Each number is 50 + 12 x the weight over its row's rms, rounded and kept within 0 to 99. Layers, rows and columns count from 0. The size before them is the row's rms in percent of the matrix's.

# layer 7 MLP gate, 576x224, rms 0.133, rows 192-233, columns 168-223
092:49 37 49 56 30 51 51 52 51 50 40 47 66 56 60 35 54 55 62 70 49 47 25 38 50 61 58 59 56 51 51 20 49 51 51 43 46 60 47 59 47 55 50 69 55 46 57 50 37 38 72 61 35 35 50 50
094:34 55 59 37 48 60 21 56 64 45 56 45 62 58 68 39 48 31 79 51 45 75 40 67 64 36 57 70 43 48 58 60 56 49 43 61 45 61 58 56 50 40 45 47 30 52 57 65 46 47 40 41 43 48 75 52
108:34 54 55 36 40 70 35 45 48 79 47 45 50 54 26 52 56 48 54 75 40 48 50 58 41 52 45 49 57 51 42 49 32 46 66 61 44 43 62 47 53 46 66 40 62 28 66 39 58 74 51 55 39 56 60 72
100:74 64 58 61 45 49 58 53 49 43 46 52 49 67 46 44 57 53 53 68 46 58 38 39 27 52 28 59 38 43 48 51 32 46 69 56 30 37 59 70 56 64 47 25 50 50 47 58 71 58 58 68 27 48 47 48
097:63 46 50 68 32 43 63 46 30 25 58 59 45 49 58 54 57 26 62 45 54 70 50 50 59 35 46 49 47 65 45 75 44 61 55 52 60 53 65 70 47 69 49 40 46 66 68 33 56 46 68 62 42 47 35 41
100:57 63 61 51 44 67 74 58 42 61 49 49 47 33 76 55 68 54 53 33 74 58 30 46 39 55 52 26 38 55 34 55 68 30 58 43 50 53 58 49 47 41 36 59 57 62 46 36 60 34 52 54 51 52 63 57
105:45 59 68 59 33 37 31 44 30 47 48 52 74 51 44 58 55 61 52 53 24 52 46 64 73 27 51 57 73 56 45 39 26 49 37 67 38 47 36 49 56 77 72 29 42 73 65 37 41 64 57 37 54 69 48 51
096:35 67 58 71 44 54 44 61 53 32 71 68 57 61 50 41 45 48 79 54 32 42 61 49 61 58 42 70 77 40 55 27 46 50 49 42 41 51 49 42 53 55 52 52 43 36 59 47 61 33 50 55 37 51 60 80
087:56 66 58 40 50 35 57 47 49 65 46 53 66 58 50 51 66 69 44 49 66 48 47 81 53 63 50 42 51 62 54 57 63 41 38 34 45 33 46 56 55 60 66 38 48 63 70 45 42 44 65 67 32 50 26 54
097:49 73 40 66 32 75 35 50 33 29 46 38 67 54 56 60 61 46 55 58 60 64 51 54 34 38 68 40 45 73 46 53 35 42 51 45 58 63 56 43 61 48 64 52 72 46 55 55 69 45 73 52 20 65 36 47
097:51 71 68 40 60 59 41 43 52 38 57 36 68 47 53 49 59 46 56 52 52 57 56 67 56 43 48 37 58 57 43 43 70 24 34 50 56 32 60 44 50 89 52 61 42 53 70 22 54 65 51 67 27 59 61 53
102:38 39 67 68 46 57 63 45 40 41 55 73 36 71 66 37 58 47 38 36 60 47 58 50 40 35 71 64 46 47 34 45 30 53 43 42 25 63 46 65 69 60 45 35 64 42 49 57 58 42 58 57 43 35 41 68
100:41 55 61 47 36 53 52 49 36 46 39 39 74 57 45 61 49 50 58 29 44 59 49 42 44 24 47 46 43 49 52 78 29 47 41 47 64 48 64 49 55 36 63 57 53 63 62 50 58 33 56 57 48 64 51 74
103:45 54 33 52 32 45 42 39 38 61 32 52 72 61 55 44 57 65 65 53 56 57 47 37 41 50 57 51 35 64 58 52 37 27 74 55 25 66 50 39 34 55 39 60 69 62 69 48 55 45 65 52 26 59 58 75
104:52 62 64 49 48 52 27 45 47 63 41 40 69 59 58 36 41 53 62 66 54 37 32 32 37 66 33 30 43 47 25 48 58 46 80 58 40 37 68 59 65 38 30 48 43 48 54 41 38 43 37 53 25 46 23 45
094:59 54 70 49 51 46 52 51 66 40 37 58 73 63 53 31 43 44 69 62 60 79 41 55 41 43 57 54 44 42 45 30 57 44 54 33 46 44 49 29 43 65 60 60 26 37 58 45 34 43 42 68 34 49 44 41
104:44 45 33 60 11 55 59 42 33 43 53 50 61 31 47 44 32 49 60 24 52 51 41 44 38 53 50 67 38 38 39 60 32 49 36 59 46 53 63 53 51 68 77 57 56 59 73 46 55 49 62 53 54 57 55 74
105:55 59 45 71 42 42 53 32 28 39 52 63 46 66 55 46 61 45 41 43 52 30 45 40 32 57 55 49 39 55 42 62 56 44 44 42 45 53 39 52 81 61 49 13 59 47 55 58 43 58 41 31 30 56 47 54
099:32 56 33 63 33 32 60 36 46 47 48 45 51 47 59 78 54 62 57 24 73 53 47 63 61 54 46 44 62 58 51 56 62 48 51 64 57 27 56 59 69 30 52 58 41 39 64 59 64 61 45 34 57 43 62 50
107:48 50 48 79 33 34 48 71 15 60 52 44 53 53 45 48 64 73 57 39 69 63 47 30 34 40 31 67 22 41 65 52 25 61 39 69 26 51 55 39 52 70 42 45 57 30 84 46 53 59 61 66 22 51 55 62
089:41 60 59 52 46 33 70 62 23 51 54 33 64 72 35 49 55 60 69 50 64 44 41 56 42 50 50 45 48 45 43 56 50 65 41 38 53 46 71 33 63 49 78 57 57 22 64 39 34 57 53 54 33 34 50 46
101:57 63 65 49 48 31 42 59 64 51 44 42 57 62 71 40 48 49 44 62 44 65 41 54 43 33 42 36 41 52 58 46 44 29 32 23 51 44 27 52 52 52 54 33 54 47 50 73 45 52 66 43 21 54 71 57
105:34 40 35 47 34 48 40 37 40 53 29 49 67 50 56 38 63 44 74 46 42 29 32 47 53 49 43 65 27 61 58 39 63 41 42 48 51 66 87 48 43 71 63 50 56 45 50 44 52 47 45 47 51 49 60 61
099:48 64 52 58 54 54 25 59 44 46 50 82 58 62 67 53 85 70 56 34 57 57 45 60 46 44 41 65 35 47 49 56 35 51 66 41 75 59 46 52 49 55 57 85 41 49 78 62 27 65 49 65 47 53 63 69
089:46 62 47 31 58 43 36 52 51 61 75 50 54 41 76 53 47 58 74 55 42 52 31 45 40 48 51 38 29 65 58 51 52 52 56 41 64 49 55 52 60 48 44 61 67 62 64 48 64 31 32 81 45 39 53 59
097:43 59 47 49 54 38 34 53 56 53 40 24 43 53 74 40 48 61 41 41 36 39 57 61 38 34 41 51 48 54 50 55 65 16 40 49 52 41 60 64 67 54 59 61 47 41 51 62 36 57 56 50 41 58 42 71
102:59 83 40 65 62 34 44 61 38 54 57 51 63 68 75 37 56 62 65 47 49 39 40 53 47 39 54 42 41 49 48 54 40 21 48 56 32 32 49 33 41 47 54 48 67 45 62 38 56 39 52 46 48 53 46 68
108:20 63 66 60 61 51 52 41 29 65 59 45 80 52 78 48 52 46 65 54 32 58 38 44 37 33 40 52 71 46 44 59 48 35 55 39 46 50 59 39 40 58 51 43 48 21 49 44 53 65 51 63 48 42 60 53
092:32 41 42 53 40 27 22 36 62 57 49 55 61 59 49 49 44 61 47 47 49 72 38 43 42 39 59 71 45 39 58 45 33 55 58 39 55 57 38 49 37 45 62 55 35 63 62 47 66 55 77 50 36 60 43 65
103:58 39 58 36 43 38 54 52 36 49 52 40 58 56 44 45 14 33 46 47 72 54 38 43 63 57 57 35 39 35 49 55 45 37 41 26 46 39 43 45 49 68 57 51 42 51 58 47 23 39 74 60 38 56 38 57
106:37 80 51 60 24 51 64 57 34 34 55 39 51 53 59 35 50 58 44 58 55 49 47 36 51 52 46 48 53 49 50 72 68 43 45 49 40 62 62 70 43 43 60 44 45 68 55 49 59 63 32 63 54 35 63 65
099:44 41 41 65 50 40 36 50 25 35 59 42 51 50 42 64 72 80 60 65 50 45 47 40 34 52 50 59 72 60 58 56 43 54 50 54 37 59 36 51 41 46 80 48 45 62 56 48 44 56 62 44 36 46 45 68
074:30 65 57 58 37 74 25 38 29 59 59 60 76 49 49 53 58 67 75 63 40 55 27 44 47 38 40 58 40 30 38 56 53 25 52 54 29 48 68 62 77 42 66 66 58 53 61 40 63 52 67 37 33 47 65 62
110:68 59 45 53 56 61 36 71 66 60 51 54 79 55 68 27 53 43 42 54 57 75 25 41 38 52 72 54 58 42 44 32 44 43 79 52 58 43 57 64 53 40 44 52 42 66 60 40 40 44 67 63 32 38 62 49
100:53 76 52 66 39 45 55 45 40 39 65 51 49 37 61 34 55 53 67 51 53 37 37 35 33 52 62 53 30 77 45 53 51 42 60 62 18 49 42 40 47 58 63 51 60 55 69 57 58 63 35 53 20 41 62 73
106:42 77 38 57 43 45 63 60 66 53 53 52 61 61 65 23 42 76 47 57 51 72 37 72 34 49 39 40 60 32 40 47 69 39 56 47 68 23 52 49 60 64 54 48 43 53 64 35 30 45 55 25 32 32 69 39
101:39 63 82 52 43 51 45 61 35 32 45 53 68 58 49 37 64 56 46 82 60 51 50 54 38 49 43 50 47 43 66 47 52 60 40 62 60 47 73 71 52 45 40 56 46 48 64 46 45 40 51 48 37 41 43 75
104:43 42 41 51 33 39 37 34 39 43 44 57 68 35 74 57 59 54 68 49 37 65 41 38 32 47 55 62 37 41 35 43 52 44 38 66 40 65 62 49 53 52 50 44 18 52 69 51 54 44 75 57 66 39 80 49
102:32 58 51 53 61 58 51 43 29 56 52 64 66 61 72 32 57 36 63 43 50 52 54 44 54 48 47 48 50 36 36 40 52 49 59 50 34 27 43 56 56 33 52 60 58 62 47 49 43 52 54 47 47 50 61 55
102:53 44 70 70 72 39 57 46 29 64 59 60 61 51 64 59 57 60 41 38 74 58 57 54 44 63 40 38 39 53 33 46 56 43 43 58 77 56 50 43 48 15 54 64 48 62 45 37 46 49 53 60 34 45 51 45
102:38 53 49 45 62 57 40 60 51 51 44 35 71 55 65 53 67 62 47 63 44 68 70 53 35 51 40 62 57 35 33 41 51 37 50 60 41 49 43 43 51 55 34 75 32 61 43 26 46 40 66 53 30 40 55 61
096:37 69 52 45 61 62 35 64 61 61 51 66 67 29 69 40 49 51 56 41 49 34 25 50 69 59 64 43 40 29 44 32 66 26 46 52 41 28 64 46 44 47 59 48 42 36 48 33 52 53 55 49 35 53 73 59
# layer 7 MLP up, 576x224, rms 0.146, rows 192-233, columns 168-223
079:69 80 53 54 54 54 46 60 39 38 58 51 46 52 61 51 44 34 40 45 58 60 75 52 39 36 29 48 51 41 45 52 36 47 37 60 53 41 43 52 54 47 45 43 37 71 49 29 46 65 43 57 64 64 67 62
092:52 56 46 36 33 51 25 30 39 77 56 63 73 37 49 69 57 43 40 47 59 37 62 57 40 63 52 52 49 59 53 44 49 43 66 52 34 41 50 50 71 77 54 65 42 47 51 25 44 57 81 61 53 62 41 25
110:47 52 41 45 62 37 62 42 57 49 38 75 82 50 43 65 45 28 60 63 48 44 44 57 43 61 55 40 51 35 43 74 38 44 37 36 37 48 34 50 61 45 57 54 39 59 53 72 46 55 59 50 55 30 70 43
103:29 63 60 36 43 40 45 58 47 53 47 58 62 53 43 74 45 34 50 68 41 59 70 67 46 30 57 55 48 55 60 58 62 39 36 41 52 53 35 40 51 60 61 64 11 58 53 36 57 39 48 53 62 53 50 57
089:50 50 34 61 61 63 56 33 46 61 64 32 68 37 28 59 51 45 34 39 52 54 52 58 52 55 60 46 54 49 36 57 59 43 31 49 37 36 31 63 61 53 47 68 32 28 53 70 54 47 59 39 57 58 67 60
095:62 53 50 43 41 34 58 53 40 68 70 47 50 76 45 47 42 31 67 26 50 57 44 47 27 64 62 55 57 47 55 41 33 62 48 36 42 69 80 60 42 36 55 40 50 54 50 60 64 41 71 35 59 44 46 50
098:36 86 60 57 28 55 44 39 42 31 44 51 59 45 56 80 70 57 28 65 44 54 53 56 62 42 23 48 59 78 69 54 57 55 32 33 51 44 35 59 61 49 59 37 48 28 60 50 43 76 47 55 64 55 50 59
095:54 46 46 57 50 40 44 48 65 63 33 46 48 68 35 46 53 47 25 44 56 52 50 80 59 36 52 47 24 32 67 63 49 48 35 58 39 42 48 67 40 55 60 38 66 48 58 51 55 65 45 47 47 27 31 24
098:51 66 62 63 34 60 54 45 53 51 57 43 30 34 52 28 60 36 41 57 47 57 69 49 38 55 38 57 36 39 36 48 55 78 30 50 51 71 70 55 48 47 48 44 83 33 35 50 39 25 54 54 50 54 64 33
091:50 39 32 56 34 67 40 37 58 44 49 36 70 66 52 48 56 57 54 51 52 35 57 69 37 38 54 58 50 41 56 55 51 62 51 36 68 48 47 45 62 36 49 34 59 61 64 68 45 65 68 74 67 56 37 52
093:36 56 58 46 41 32 46 38 34 45 57 81 51 56 43 49 54 51 58 57 46 52 47 53 45 50 54 22 40 51 55 44 64 84 54 25 61 49 48 48 68 29 31 62 61 45 39 38 65 57 58 59 45 42 43 55
093:49 67 56 62 43 50 44 47 47 36 38 41 55 65 55 51 45 43 41 36 43 60 56 51 48 61 52 46 65 50 56 45 43 68 57 39 40 59 32 62 51 47 49 29 22 40 57 52 22 40 59 25 61 22 57 31
101:31 47 48 69 70 58 43 52 53 55 64 41 41 47 44 33 56 60 47 59 63 58 35 39 47 56 69 33 63 50 43 50 85 31 47 53 59 48 26 49 51 30 52 61 56 64 40 58 52 59 53 48 48 40 39 22
105:58 43 67 45 51 42 34 55 45 51 47 32 18 51 39 37 61 58 39 26 26 40 51 28 49 61 71 46 66 34 30 47 57 40 48 58 60 56 37 49 83 42 62 52 39 48 68 59 47 58 48 54 59 48 53 52
097:56 61 39 42 58 54 64 41 57 59 43 36 43 46 53 56 73 58 53 50 64 44 60 72 66 67 57 51 77 59 68 58 14 67 45 34 51 49 63 50 42 32 56 66 44 50 50 55 34 41 33 54 64 62 51 38
082:28 52 51 70 54 13 44 42 55 26 36 50 62 51 40 44 44 62 48 62 69 51 32 69 37 56 47 48 74 44 50 53 43 33 61 33 47 37 64 64 20 52 43 57 68 48 46 47 55 42 37 53 77 49 53 58
097:50 49 55 44 53 63 35 33 49 48 41 33 55 58 57 46 54 38 16 33 23 49 63 48 57 45 47 44 52 67 66 36 42 56 60 38 75 27 48 34 70 43 59 35 69 51 49 48 53 69 70 73 44 54 61 52
103:45 50 38 57 56 62 40 51 40 46 46 51 35 60 60 57 53 38 33 55 62 62 49 47 40 59 58 44 56 68 54 59 49 43 33 23 44 59 27 67 49 47 43 54 58 19 58 61 45 48 52 36 38 41 63 43
096:54 52 63 36 53 33 46 65 50 56 64 60 44 48 44 45 37 63 51 75 36 48 34 28 31 57 58 56 38 48 38 52 41 66 60 33 46 64 53 52 34 47 30 38 56 61 33 44 43 42 33 74 61 44 49 55
101:24 52 52 25 67 39 58 58 47 40 43 64 54 35 50 63 29 51 45 61 61 40 47 45 69 48 69 68 53 42 20 37 61 50 58 29 29 67 45 49 43 22 46 45 37 64 42 52 64 54 37 37 50 72 59 56
078:65 37 41 73 42 13 80 45 53 41 57 26 45 53 44 63 48 30 41 58 43 46 61 30 37 43 58 69 57 54 37 60 50 50 44 52 59 44 49 66 71 77 57 60 54 21 71 46 46 44 43 54 36 55 60 55
090:72 64 37 71 60 52 46 52 43 45 56 34 34 52 45 65 43 71 56 41 52 61 58 67 46 58 68 64 39 46 64 28 53 48 58 54 53 31 55 55 38 33 49 52 62 48 38 65 68 46 43 61 46 51 47 53
103:43 52 61 56 51 59 47 47 45 38 58 44 60 46 65 41 43 48 23 45 51 60 64 39 44 34 54 51 40 60 53 63 46 72 56 60 32 35 33 50 44 38 49 34 57 56 48 36 42 52 35 49 49 61 48 56
099:59 59 43 60 49 47 52 54 46 46 43 40 61 54 41 65 54 67 38 26 24 58 67 64 67 30 75 73 52 46 48 42 44 42 72 51 52 48 75 54 63 57 66 54 66 53 55 50 49 48 69 59 45 40 55 57
120:51 49 39 30 51 45 45 59 53 61 69 46 39 52 62 56 43 51 51 35 42 49 51 47 35 83 57 48 62 67 45 48 43 57 46 28 64 72 67 40 34 27 41 50 34 42 55 49 55 46 42 53 63 46 50 31
091:59 31 50 53 45 63 64 42 52 59 41 66 45 43 20 45 61 26 63 72 55 54 46 50 52 51 52 48 67 40 45 39 36 54 65 51 53 64 44 56 48 56 30 49 56 59 51 61 78 31 70 53 53 56 60 50
098:53 69 41 44 50 48 71 57 58 31 48 55 42 28 47 56 34 62 54 33 53 59 47 40 66 51 57 56 60 48 63 33 55 44 59 46 35 43 61 51 49 70 61 44 32 46 44 75 40 36 42 56 40 32 25 33
103:44 46 60 64 43 26 27 44 35 62 47 67 42 48 33 41 52 45 66 54 45 33 84 49 48 31 56 60 34 52 34 43 75 51 40 57 44 62 62 62 62 47 60 65 32 49 46 37 67 51 69 44 46 53 63 63
089:41 60 36 64 46 56 35 48 54 45 75 62 51 40 41 67 54 68 40 37 46 59 30 51 52 56 48 75 55 45 54 23 40 48 60 59 43 45 56 46 23 44 73 28 36 58 50 40 57 55 66 52 55 63 49 58
102:73 66 62 61 51 36 71 47 55 48 42 53 51 32 48 27 42 58 38 60 18 50 43 48 52 63 44 51 68 68 53 50 59 53 54 46 69 47 69 70 41 56 59 46 66 38 57 48 36 50 48 55 34 47 50 17
103:61 66 72 52 42 44 31 43 55 48 47 56 34 34 51 36 60 39 48 18 62 31 65 58 56 76 57 39 55 54 47 41 42 49 47 42 63 39 35 56 51 48 43 41 55 62 50 49 44 53 55 35 55 52 38 57
105:31 55 53 40 60 55 60 43 21 60 62 62 40 48 37 52 72 75 52 54 60 40 39 49 46 33 54 46 47 58 81 41 41 60 48 38 64 59 60 52 71 27 57 48 31 69 34 60 52 59 47 80 61 65 35 44
119:48 75 36 40 36 34 52 53 32 47 51 42 31 58 32 40 26 48 46 56 49 46 56 56 37 53 68 54 48 71 32 56 32 48 73 47 45 58 42 42 43 53 49 41 34 53 63 50 58 56 70 51 34 64 51 66
107:52 71 52 58 46 59 65 53 65 49 60 54 55 32 47 34 43 38 51 70 74 74 59 25 34 64 59 77 37 61 52 32 69 56 45 67 63 32 48 47 42 53 50 42 49 37 58 47 57 65 46 35 71 31 53 61
101:65 60 43 60 64 41 36 36 55 62 47 58 50 46 44 44 66 59 47 50 46 49 40 48 50 58 61 81 39 48 54 40 45 44 49 47 53 56 64 49 57 44 44 67 49 58 77 50 57 86 61 48 55 37 52 62
102:41 37 55 52 52 42 50 49 39 44 60 52 62 41 51 35 62 62 54 34 43 17 52 41 48 47 51 55 61 53 36 35 45 49 50 59 23 47 63 61 33 46 48 44 56 64 34 44 66 61 51 66 65 78 40 59
088:50 51 43 31 32 56 48 42 71 50 39 49 33 47 64 44 56 35 39 44 53 53 31 57 45 50 50 66 43 52 40 52 52 50 67 45 55 73 41 59 49 44 56 67 47 55 38 33 61 44 34 44 48 34 66 50
109:47 57 72 45 39 60 53 57 56 62 51 34 27 48 44 40 35 41 41 40 44 56 71 44 39 66 39 66 64 50 57 43 52 54 20 43 61 60 47 67 49 25 46 58 67 30 53 42 34 50 44 44 50 56 60 50
110:37 54 77 56 69 48 59 48 53 65 52 51 46 62 54 64 43 67 48 59 53 52 63 75 57 57 54 60 56 47 37 38 51 51 46 37 40 43 56 64 53 51 28 46 49 47 50 65 60 49 32 52 55 50 68 50
097:43 60 56 59 40 52 54 47 26 54 56 57 63 54 74 48 47 62 56 57 60 31 51 56 47 37 38 52 36 45 69 64 54 51 23 69 59 46 45 31 37 47 53 46 68 70 61 33 44 50 58 46 43 86 51 56
102:61 51 48 64 47 46 48 73 22 59 53 47 44 59 54 47 39 57 41 50 45 60 49 37 29 43 52 75 43 41 41 52 47 56 71 40 31 54 64 58 73 41 49 46 49 41 76 54 58 57 29 58 18 48 53 48
107:60 65 51 38 29 42 50 83 60 59 45 54 34 63 57 52 59 63 43 71 67 66 67 44 52 34 30 53 40 67 68 46 51 65 57 51 70 62 23 18 44 34 41 55 53 72 61 49 39 46 48 71 56 38 48 53
# layer 7 MLP down (transposed), 576x224, rms 0.112, rows 192-232, columns 168-223
092:45 60 57 61 72 41 53 57 58 60 55 27 52 42 58 56 44 42 58 64 34 48 46 40 47 63 39 54 44 50 51 41 52 56 47 47 45 43 53 56 46 43 56 46 59 74 76 50 47 52 47 49 59 31 43 88
094:59 43 27 42 53 57 51 48 36 48 66 43 65 36 36 71 58 51 61 40 67 60 46 12 61 65 55 23 48 58 45 66 52 51 61 41 47 57 53 44 61 45 41 32 41 57 39 52 63 53 30 69 44 46 56 36
109:44 32 72 57 55 52 69 32 29 60 49 40 54 32 70 66 42 63 62 31 27 50 48 65 60 59 42 51 41 60 63 53 50 32 50 55 40 50 38 55 36 58 32 76 60 30 45 47 52 56 62 49 37 49 56 47
102:41 52 46 41 67 62 41 61 58 51 19 63 45 63 62 35 59 43 61 44 41 32 50 52 74 46 39 45 59 45 50 45 34 38 72 53 38 56 42 42 39 43 75 39 44 51 38 48 46 31 61 43 50 54 30 55
092:54 69 59 44 54 49 59 57 27 39 48 43 43 40 25 37 49 34 69 51 29 46 47 43 63 62 37 74 52 44 54 51 64 44 40 62 37 39 47 51 37 62 53 54 55 71 54 55 62 20 53 28 58 31 37 71
099:63 44 63 58 60 26 28 42 62 51 38 59 67 55 61 54 39 47 49 36 33 65 53 55 38 52 78 50 41 66 52 45 26 50 50 44 41 64 59 52 32 44 40 54 66 48 48 40 44 28 67 37 47 59 56 32
100:35 33 40 37 44 52 46 40 76 79 50 88 37 34 56 37 55 61 43 56 49 53 63 59 48 63 49 50 17 39 42 63 51 53 39 37 61 50 68 43 42 29 51 65 40 56 66 40 60 41 53 35 48 66 48 48
098:50 57 36 52 43 50 47 57 44 32 56 34 61 64 31 24 59 26 39 58 41 41 59 59 54 38 76 55 48 60 31 43 68 43 58 48 53 57 33 50 37 50 51 45 61 40 28 54 63 64 50 49 26 51 43 40
099:56 83 36 51 38 41 42 50 37 35 58 50 30 51 48 52 59 43 73 43 60 48 42 31 31 55 32 30 19 36 47 38 55 57 45 37 54 61 56 57 47 50 62 52 58 52 68 55 38 55 56 52 23 44 55 50
095:46 45 50 50 53 44 38 48 54 65 43 36 45 52 48 64 35 40 47 53 44 68 62 52 65 60 60 76 50 63 20 46 26 47 36 55 51 57 58 69 53 34 45 49 44 42 72 37 57 36 48 35 55 37 63 34
093:46 54 47 41 53 47 53 49 71 54 48 66 45 60 67 64 68 63 50 52 32 29 59 27 35 72 65 40 55 66 26 81 32 57 19 36 44 37 38 63 43 39 59 45 48 52 68 34 62 57 56 63 64 49 52 45
093:57 57 50 39 55 58 35 56 51 55 23 63 56 66 50 38 45 59 42 62 37 54 33 54 38 53 58 45 49 53 54 45 63 42 51 63 34 39 55 66 55 55 48 61 60 32 56 57 47 33 62 44 56 56 54 38
100:64 47 30 47 36 58 68 48 33 61 57 55 75 55 45 35 63 37 67 60 39 41 38 44 56 30 55 61 52 39 47 87 28 45 51 55 52 49 62 52 49 37 60 55 64 55 36 53 50 46 38 43 60 51 42 55
106:55 32 29 39 52 40 33 56 37 47 57 48 59 54 78 36 56 17 36 40 52 48 36 47 41 40 28 61 50 42 48 68 56 51 40 38 50 58 49 57 51 69 61 55 34 45 45 47 59 40 38 40 34 37 47 30
098:55 37 81 36 39 47 47 47 43 57 25 40 40 54 46 53 52 57 52 48 30 57 54 58 36 30 44 59 41 26 25 56 60 49 92 65 44 49 49 71 54 52 44 61 62 63 44 71 62 57 52 67 33 38 43 39
085:34 76 34 61 57 47 42 69 39 56 59 32 42 49 55 52 57 36 38 42 46 47 69 30 52 38 46 36 35 43 51 43 55 46 42 46 58 54 27 53 43 36 52 66 62 50 49 49 60 67 62 41 55 40 47 49
097:53 67 70 63 54 51 54 53 30 22 56 48 62 40 24 27 45 41 57 47 56 56 67 49 15 35 58 60 51 57 39 71 64 44 28 39 50 56 61 22 64 57 46 47 51 46 59 66 48 52 36 37 68 57 44 60
103:42 28 39 59 60 64 46 61 51 49 43 26 56 60 44 39 43 58 57 55 51 49 41 37 77 31 53 60 49 41 64 52 43 46 64 46 61 66 54 50 55 60 60 65 36 44 43 52 45 25 57 59 63 41 36 47
096:31 38 30 57 66 64 46 65 56 59 45 35 46 25 54 59 51 65 50 45 72 51 50 44 45 44 54 42 65 59 44 44 37 29 60 58 38 43 35 54 41 54 59 31 47 55 42 48 54 64 56 49 49 74 64 45
101:68 31 58 28 44 60 65 34 55 62 72 46 49 65 63 76 39 55 45 54 79 54 52 24 37 53 52 53 37 56 57 54 48 51 36 32 40 46 56 45 53 51 56 44 40 62 43 50 43 66 47 41 52 52 62 29
083:38 52 34 70 75 79 44 48 34 45 47 29 34 52 45 32 80 48 46 62 54 39 54 46 42 52 59 40 36 43 35 55 55 57 45 49 23 54 51 60 21 43 24 50 44 68 57 65 51 44 45 83 52 40 48 50
092:34 52 59 52 33 56 54 60 35 52 57 74 79 44 32 45 46 26 21 21 31 55 59 58 46 46 51 68 54 44 42 54 55 57 70 35 71 57 54 20 53 45 59 55 48 46 47 55 38 56 48 41 71 45 45 44
103:33 49 46 39 64 56 49 27 52 37 52 52 45 65 53 42 47 54 34 66 46 65 62 36 63 67 54 51 36 55 57 64 36 60 59 41 51 62 55 59 45 56 45 59 54 41 48 46 36 59 69 46 49 51 65 45
101:73 50 62 53 49 68 40 30 63 67 62 44 37 39 52 34 59 43 41 47 37 70 48 47 48 64 41 60 65 46 54 37 40 51 60 45 47 56 75 58 49 40 58 47 66 56 55 61 43 46 63 60 64 83 45 41
110:45 41 40 59 31 40 45 43 46 47 49 53 45 50 46 46 37 44 36 39 67 47 55 33 66 62 38 50 35 64 64 48 41 41 58 56 47 61 68 56 56 48 44 46 53 48 53 40 49 36 53 50 57 50 67 37
095:52 46 46 70 64 52 59 70 25 60 50 40 31 47 64 43 36 62 56 64 65 60 41 51 39 53 54 54 48 44 36 48 38 36 54 71 41 66 39 70 50 36 51 37 41 41 63 58 70 43 54 63 48 48 45 30
099:42 57 59 25 48 40 58 40 24 51 47 55 46 58 61 61 63 44 38 40 41 39 61 41 35 45 63 33 23 40 44 69 53 43 51 22 50 54 61 50 51 53 60 37 45 48 50 71 57 68 49 54 46 38 38 49
105:52 37 64 77 48 51 42 51 42 60 31 41 59 47 34 35 33 46 56 48 48 52 41 63 28 59 31 66 59 33 65 22 42 54 51 40 52 47 41 49 27 49 58 56 54 49 64 73 63 19 47 34 32 43 55 49
090:38 35 24 47 55 59 68 54 43 47 65 58 15 34 35 59 57 26 49 31 59 52 59 43 52 66 47 61 63 61 47 47 58 42 43 44 27 42 80 58 37 35 41 51 50 49 53 55 63 27 26 54 62 49 41 38
102:46 41 51 40 55 45 54 49 60 49 47 58 52 34 48 53 59 60 59 73 35 40 41 53 52 49 57 58 25 41 42 52 64 39 33 54 52 60 46 51 43 57 57 52 38 49 60 30 55 50 34 60 49 39 46 40
099:60 50 39 66 58 51 54 53 47 51 40 45 50 39 75 62 65 62 47 52 67 44 47 31 43 51 22 50 43 51 63 43 69 61 67 62 52 55 41 69 53 73 28 46 67 50 59 69 55 47 49 88 64 66 52 56
105:54 58 36 52 52 53 63 34 40 57 62 51 30 52 53 43 50 39 63 44 55 53 30 72 38 46 38 66 41 30 41 39 47 55 59 31 60 49 72 53 56 46 35 28 63 70 63 51 61 45 30 50 71 48 51 51
108:61 38 48 31 43 29 80 67 71 63 37 60 27 65 57 53 61 46 46 44 61 50 75 29 31 60 71 30 56 72 43 56 42 57 27 43 47 33 58 61 40 42 36 51 33 57 38 57 35 47 52 45 60 51 58 45
108:56 53 54 63 47 39 41 50 60 64 36 39 45 50 51 46 42 55 59 63 42 45 35 58 48 52 49 48 44 63 53 58 74 57 29 50 62 67 60 47 73 32 79 51 61 43 70 62 35 70 41 64 36 71 52 37
103:38 52 52 48 40 57 48 55 55 44 52 57 63 48 51 73 54 66 42 70 31 51 50 56 38 36 54 49 37 50 46 56 35 75 22 80 41 40 54 33 64 44 46 78 53 42 44 46 53 56 49 30 42 61 58 31
103:49 47 62 57 45 56 72 59 47 51 59 47 54 55 50 36 37 52 55 53 48 56 38 38 60 53 50 57 82 52 34 31 60 67 48 69 52 43 55 38 42 64 18 55 55 52 50 59 70 77 51 49 65 46 46 84
090:46 49 67 40 62 47 31 59 39 45 52 65 71 49 46 47 60 62 53 53 55 70 38 43 36 61 46 44 76 44 25 28 74 45 65 44 55 48 42 41 44 46 44 33 55 42 51 47 42 46 57 69 40 53 36 52
110:54 71 38 69 65 44 37 63 48 46 46 65 41 43 58 18 36 55 57 43 66 41 61 48 61 82 74 55 54 74 42 53 48 60 66 52 55 60 26 38 38 48 67 52 62 31 48 51 49 53 59 62 33 63 56 59
108:72 46 55 40 58 48 47 47 59 41 49 34 50 62 70 35 52 54 52 54 34 55 42 45 49 63 45 26 40 53 55 50 31 59 27 37 34 50 81 57 32 32 53 40 44 57 41 46 37 47 35 29 55 35 35 44
098:51 53 32 45 68 44 59 63 64 56 50 85 57 45 52 46 47 52 54 47 35 41 54 40 41 83 21 50 56 59 37 44 53 48 45 39 45 45 41 33 46 60 80 29 43 46 57 68 46 71 43 33 68 31 50 56
102:71 63 42 41 56 56 26 67 43 41 47 58 42 75 48 51 63 32 61 46 57 67 41 44 54 49 47 37 29 67 56 47 28 45 76 21 23 43 46 63 13 70 52 37 58 67 75 61 30 40 62 67 56 56 69 59